Each number is 128 + 24 x the weight over its row's rms, rounded and kept within 0 to 255. Layers, rows and columns count from 0. Numbers have three digits each. The size before them is the row's rms in percent of the matrix's.

# layer 3 MLP up, 192x64, rms 0.157, rows 135-168, columns 0-63
083:145143132141128118119137106134126201161131140171091142119111178128110128093099159124120137129117118183109116097136147136121116135102154114128148089122120133152102109112160133114088153081092160
120:121156106152109132111138147135166146090122154143092136122166123119128101133130137135056119119125120112102128123136119095112068165112175162107132155123123167123135158161126160174115142157129114
099:090136145184096094185118083121152138109107092130119153118124145120118107132103148146102122132128112105155171142105140124071147128151125094120098133096106115133139122110106150113161100151140092
087:126139093123142151150141148150154124112114140087112093133131114094120091098152134138137118144104128085111134126149123144129146161111137162186166087134102123142199119129085159116158111124099134
097:113110068160124115143122149137155174117120098098104137129148179119081137137173110117105126118146092116115131133139124146165123140118168108165096144172142121130128087135116101132097091134153111
088:178153122189150107150120154143123137113117093113150192110114149093158123082133098122107136118130133112124124144145090164161146125131121112125113120152140105121112065102128145122117138141090138
101:179116117136125110131079144139095108143089103116106128149070129147123138147140102109151110131128142154149153099084154128141091141153098091105110122176133079078120115148147130140129118135134138
084:127107153140109113129127128102131128161119147123137074125117103114159127187149134094109134144147136098163166162129128086126121100174158128102100130157105123118134164120093094169137122105143081
104:129151169128168110162129142118128128127173107082151092142155132116134140142157149164128140114112122135112125146124119128130102117099154109120123129136152203198130085115108172136117127145150110
103:155164152081144107154101147112152133161114133146084109118094115130137166129164100113113108087136166109124127082111169144147122095127138150133123126126182104105129134112125129132100175154099132
089:116176129135134124084112139146113116116111158140156144118107095131131085124141112166140107123139144109131134150128142162125153181111136124157138071104096113127154150106110135129118142089080193
083:137116140136117110118106152119113126138151113190142112151067140126126109166141116073132094132130118130118143130162111114125115161128173095115099164138143156158155115151129165132067150122154114
098:133105133068127158119106124103082158169095144139114116118104121131123133123116103083075123144105119109127120116126147160132122124162119163148098092094120117138065105160095116143107121118120150
096:162110106135113161098092154122120147150117129129172140135092125137140097094124136166126115144115129117129134145132114130094154136108106106082096113137192131106111139083129203162121115129145123
111:184132146141106076099152125111138130148159135114134109166113110112139143142117156139126126105104140172145115111076105122139150157137111129170142098110120101114110089128172143155102096112169101
119:103129106177109154130131143135120175162143111112123092153099124168116130111112076133096119137118102112102127190139141146163119068146139080149111124161116111144142139154102111124123126144110125
112:120171154107091144122158107170133141146128140133142122126111123133118108133127101104150100101147107092161103134149162121119104149173130083140107104147153190101116126118108150147170147159162157
101:133131163109145166145167122137125097125117067149117073097136101156131148162137150121134149122111133130138165112162164140109141114165128154127116117116108117147130097116136095177115120077155098
072:150122145095149129112100151092109112155155130154148111143145133108133148134151145138116170123131074076132136195148116129142125174117141120144102127096106082174092129122114129156136117092132131
087:127109152115079084136079086151155132123160143127172155131166138124150147141106165165149136115134112081115157142130148106091095128121099159109124122087133143117145121109121106101143162109140139
102:127143146112100084126152145148134163160102148135132122106114150072121137166114132074115101177117134097115171129121127084107122104144148118122083085159130101138143105147142101116135156140130104
101:085143148130080096161121135133094136164086131140161146141156155106094128080091163130131135129114107132132123114097109155121134109119145118122104088167107162143094135173137141156100151133119154
094:123137124139137146119171177121116152111091096154081138111149106132118158157134078114124104134097141119125081169129167125139168097113126120120118117130149113171154103081129118125117164092111135
080:170088138108140127141132106137138155124100148129149089138131134100105135080085162130129134124113126124113100169139129108108119162103149122120101157139165129129102133163153122157126144214122101
096:143087108148146119071124118126131124132198104165132092144122115133134143126168114154098076109087098152130083142111121114111131132113128144154155118146108104134139130105138095088100125122153151
090:094142153129138172163139155113128114103127096165112122124128109112119116139089103134139139134104152160131151089120120150137154098104083112149120137105135154134122146173152068142125102182120173
124:153134136165107102109158132129135111118148160179132132138115113110129133129073084118129133145100101140134099110105099089140134136096071108116150110156093124145147071132135139142113138129116185
086:145149114112127130134156133097134140108123111064094097128095151144107126136116099154112115079118172134118129126131133128097156143137161112110131116171094130149071114152140110147058125146124109
101:096100112113123134131192133095122075087166111126159124142145135126123108118142136143154121136173132126139113093096113130134148167121206109114147121134116164123096127155119150150159133125109122
115:171134094088153150129126126134127089151147125135138114148082142117121155158127139093079098146155169145104142151107126138143118133111124177140139068117152085110139094153149155119101144143118143
099:160142151137155076148078118105114101108153130160130140113104133123132155134099122109169124156142102179143122190114116149128108172125111129117133161160113115120135131101137100106168150146104101
102:114118112137153103086119114148118102080108106116163164138091163157121095105155111106078091164120113133148119105114102131168149121146098152158131113145154109115123157100140112096120108111132167
108:083114116134155130128088128108133123088173111125173132126098163135118135120147173123186125122109137143124136109091150131145162116069097148118157100132109135082116135109139105138169107137146127
094:106134119102155118155150124178137105143096134109126080109118155131131154135111107122127139184127078132167126124151122143129117097136069141147129087146156128164141163133108120171117109118151167
# layer 3 MLP down (transposed), 192x64, rms 0.0836, rows 135-167, columns 0-63
107:158074087150121146131130111103132108147094100122137155129118106122099150094105109114137150131122155114148140158125145176119209126122112114126073145093138122125134132122118113111129138132186109
074:111113136129141140141112148124150105099104141157108149134144121105105150064136090145163154153147139129122134142179127173155144172074149122115119131131147123128140104078160162096129141131103097
086:133155142108117165123133186138139142167150129122095147137130148127104145070126119117136128108128175169098134129106133148135146122060166146124129106157143106170117107090164108124123126134096118
086:141127104129116134172120146102109159103099139113151159150100127143173150116120155099102155100095091143137090138085099135100146099149121101164129111116157126098122100157104118132146129075124164
109:137126178171108126145146119117124113092099143157137114137150127068154142095125149145126148105105140112126073144104117137165153154133097097113104111108120149122114130099112160091152175113146160
094:137130134143137150132130138092133147123181068153110178118136190114105148113152133146121103101140138117116098114131091173158119169116131107106143113123103088136108121099144126110103095110114098
099:172123128150142133127150142126128166181126063119115125116123126121127132162150143138143126133132164168102149137140172124140098108138171135093108148162128099115126150148140180150158126150079104
077:104145154073135143141106124171084115138109106138100111142113136135118153122120105152112155096139100139126152132138128160139136159060114163144166145152142156122165107103175107094144126107107126
105:092140154105119096139111115096126115100147126164128147142092116118109106110158123122113091112146131133132169147140113101166122152080120167125152133158178160189132130069113129130124128116130153
098:115144174090115125160106166103176173142094114144092103107124129104128155113161111137156087095161161118144151099104149147132136136107135163130120140144155118159105117099145151130114166138103120
096:120126100168142120087131197123117120096116117143121122139139136120115127146127140113098124088103156093066171181182129170150121150139113115097115140158125121139117132139119158106119132140105118
104:128131114142078155101124110132153119135151088138148065137107142104117158124126110135167095159142136153152136125135132102144142138107138151139165210144116130156117114124130122171124129120175157
091:097120117127148183166132160130132147132121160124103154089156132123101176118131148102153140141165134142147143084175138129131141110160166124120162143132161136114119138119138172091096092157111116
081:125145154132144153115149163137113154132162119105124137085131092168151149155138153166111125083127111117150106070121129126099160102127130143173127119138144150123115130175112092141139105113122189
098:148119093155160088143147132115159120113144138105146123179119135121122117163128158145100139105129149165155121134097122119126127132148124168165121082168145099146135103117158104156078130073097128
113:119091104165098162155113173137116119091116170111155107111136147115152154127098132112116132141116111135107105146108097174144127139164154142122150167151137136128094133121085103087108163104130170
069:115123123125160158116127146125122107098123123141101142118116141125100171085117091134169142132153155115116154123173118199144128164080139136120133128147132136125135122088161120081138105117126068
113:145148101093102142095149103128111094128102087123080117103124161108112160095131106138143135145134135140158147105171126085125165133136114124132155105090119088132140113172149123116105137158178109
087:106126151182146115111141115114136110172142101151153125151116167111141149084128098131140168119149118100145134188155126170118124158093127121111129122139118105156136123104135191156157151108116111
106:115106111117112149141132124138104123168091122137122120145094151139105147108128113073104127177127121095134161129102140145158194082126096109117125107120143146122142145154084127116089096121169150
098:126135188137150145125116102106121094142140131124106109139117117096104096108146104158155144104145112169117176110109152067143134143185102117138133132090101158142141134162095146121116147127159119
108:132157146129161139134177094129192136115179076136132086116137082125136166118125176127129144130120113091153132132114109166094132087158135138109130109132120134111130154140129108154141111124151105
107:116107124121148086110149200115137198118134132124131138122138136120113132123127153120107084106102148105123087135106144130049103149130138146127127084109172115137137130106150115115129133115108143
090:125139132144124145107138113136118158102138114131108089144122161124149176124155148126138096124087136126164086148114133141153131124092108138142118092059130094126153139121097157165122130123175071
118:184118097173140153153142121144089112157146103147134111119135110125128147147122111185107155102166127139092120097164167124106108147143101159132096113142139119147111139182109131152147134160132111
080:102159150142112176125127118097157085139102129084154099138101101126125116109158089116115094108133147142123124139118150102142131144151141132096114130140110169122122140157084113113180186141153157
110:140096135190083113117125159160124101105159128122138151162123131128158105130141114116138109155108145107088103141117121180151112128067091147130111131146126127105143129119081145121098174116108128
087:128107127158122124155139166086106147132142125147091138113102098157134154137114128128138168096127109090154095121137120149144142159092107093127170126117130141117113110114125147051121124123068105
103:133147154101101171150138143139140080139164125125141126137120145121131164123129109113139141110165139164143108158126126102154109116109137109123168191113123148120124072110099122182172110165142122
112:143119116079107119114115103106143144159099155141165089112117143134119151126126167138090141119112179147117133138083148124125080112133132127109141107126145102107098167201145110164141105133127139
107:081108160152120130121113123117138130139135104142119100106103103098094105121123130066111133176120144129139107125182133152109080155140137132116151157122069165140128128136137128110137077159140152
111:116150120099142107124149104092156122125122103068113163128091126179178085131128141094123106144115133148177111121154083088130135098094094135128115137140129155101127125143128130136143101093122126
113:144105124181164085156132155118151134095156150144139139105128092134146134147099206092143165146135134130120069128120105118135107128145138155109153098155142114143124137098128122089114122133132140
# layer 3 MLP gate, 192x64, rms 0.156, rows 136-168, columns 0-63
086:162127150150126120126111125146160137169094131156139171118114179121120144105069098132092157152136089076158121127094138102119159110090167135124144149107122120124169121141139142132158138118143143
089:165134145079119117085132193097122099157175112118121156110161154134137170139131090130114104117102148128130161124121099157124116121150118181137114149148142120158145148153141095149133131119161126
077:153124136115140180148149156105131139104163106080138145123139125139147103050129125141095116117125116111133135129109132158106129175103149132184144131138086086131142121101077132123148113130116132
142:108150136142129145134123101145111178153111100114077112120123134122104101087176145148125140200142154138126155157169162169121137085137160136107105140117133132145106138144120119095113163112126127
082:134132164146108146136114107094164137172151105116117101127161150126095116114148152157096131121123113107136099157124110122144133087167113134102084123124132151113129194070119108096097156126150122
093:105162117133151135129130129144163115124151150132135174133123115134109106065112107127119125110120116168080144161137087150123115142125087111117076091152165132145141125134108086107079101123139097
075:099105097133139124123118117134148124112158076134112126136134130146152128176120072102100131118150114133133117111114146161142136132124162125171092123062121125129061100108150138085134097109138133
092:097137107131119117124163152148150153149166120161080159110123134107145125140148123071140124075099132147102134146136127107171132114105120114138162194143130124129137113092139095126095158114115160
090:128148107140121133130131112129142151144141157109169125120105160128169127095156130112105146143085086113099102141096128162125133090155089123133097069095126133147131091115118180147120148171120146
105:133151126136094096112161156174142135145145140123137077116126109156126124177115123085152136144074117139104103162143092126145133085143154100081127159117146147154103112133155113150109124115096135
100:140117151100119113131169112096108144144102161100129160092148123123136131097173147105094158119126165134096139200140120131127144150141182137150123133145113097117127148104114106093152146146098102
093:177174104147105131138150072105139082108144103134125119139129097135165139135129139129104122120164142126154146142115112114141113129111141123098119122118145092069147137084138137172189127115152117
083:129137114110179177108085148111157107137117133100168114117113123135135127164142131173093098157088152153148109144114091177110172103110111098135136119126171132138150134164117117133113143130108126
105:140122115158068085080142130129158166139156143154142084107137140145172105141139166133087113092084104131122120154107121103123120111124129147140153127130106090142122127118144129128097115177101148
137:091099100149151175093118134102127169098117121077106138084122128129161125138098136051120087121122118150119123170116139138116116112136130126169106109106133150157104122132108137103134152138107141
088:119142142120107126107168137165114163151126126167150145141133101161113143148117136110131162116098120127186088158123155120099132141159118130181111098160144108103117084133137152121137127158078158
113:104126150135162096167106185096121131124155159149158130177128081132139140115175121120150113106101168131118133154092120138152116112110147110144096134148123162139102131081093139131125146115098108
080:150125163141087086142125144134125153157120084144088140133136099112111138130151092120134148119106081127111098210127095170123122116122149154129100116094120129166113121094112139152119133116136150
089:141125093134130109132095144149111139154101118077122130153086131130096176126132100112142132131120102150174113142109166155148194088112103167131127108142114128116104149134096100133137110134161166
100:138157104138141124060094120127117131113160131100105111126180088135092124116150186130093149129104131171121115134137108100118143142149110114114120122107114117164150122132105099189114148131111105
109:122136090178147094108109123126155158201115134119112160152112102115127153132133140113159140119122139151119117151103140132122140145128154096097114060085106149123107123123106118157077102134120127
108:124121132118155114121127183139133144093136090101110154103128122107137173083134095098123144124107112117109083155162118093136132103146099125121107106097168152134131103105158129099096182138122155
079:122099115129125114144120093141134168123130147146158151131149152108085096093110154124124117140122144093115120141157104105077115171087140127107116133144121199131130118127184116122143153168162125
110:146078071152128156175149132107095157139176098155136102160130133144178139126146108118129116137123132144116108130134128107138135099137136175132116148151162105131137123131109156141106151193107122
084:148105114120093110126090125119132165181144104148127107133122111146127126121148109173091138132109093101156141171119131170175122112149129106102088124112135135150136140165129095132154132066112154
129:103140145119113118125090137169100138160132145101177101112144127088147098123162131147177107152113125144120090119112126137142100089102145156146103135119112131105137090086123153109099181133089126
094:145133159120166131146082120159110126074131135120144127142147092086109109148178139161089125122121151085120149118104110177118130092138107144145126102148121119159148151130150094160144137135171142
101:168131106122146081157112107130098145148095149125113129135080097148122140102104119120145121167074157142105116151145097153126135105106118145119130114096116095166129185128176120125103150114134153
104:119102132115131173101154135151130104133180115134107169152135177153107158133153132127149107165091142122130133174179116124125163155109133124143139122093165115156141098116156154105082125119135125
111:117125136124075126130143130148129125133106133109134143123147155111112113102156136159115132093128152140081124113128130122126174085134186091167124117125165113157162088140107109149086126070157132
116:122118145115176097115120119145191094140127137088129158115090140132161092094118124124103115152086143098143140155169076112166112151123118118117126142138103153114123108114127124141161095088127112
115:162154131149088155124147186147145137138125132140072156137175136112106124104127139125134137124123144160095119146125112168131141135123163135111118155134153099148140088068139155092161121163129103
103:115148122108164096100159111153204120121141151101130070149136149130161152122113125111116118195113083150122123144164141100100140143141096115137141122105115128159138129118128138142117113137167133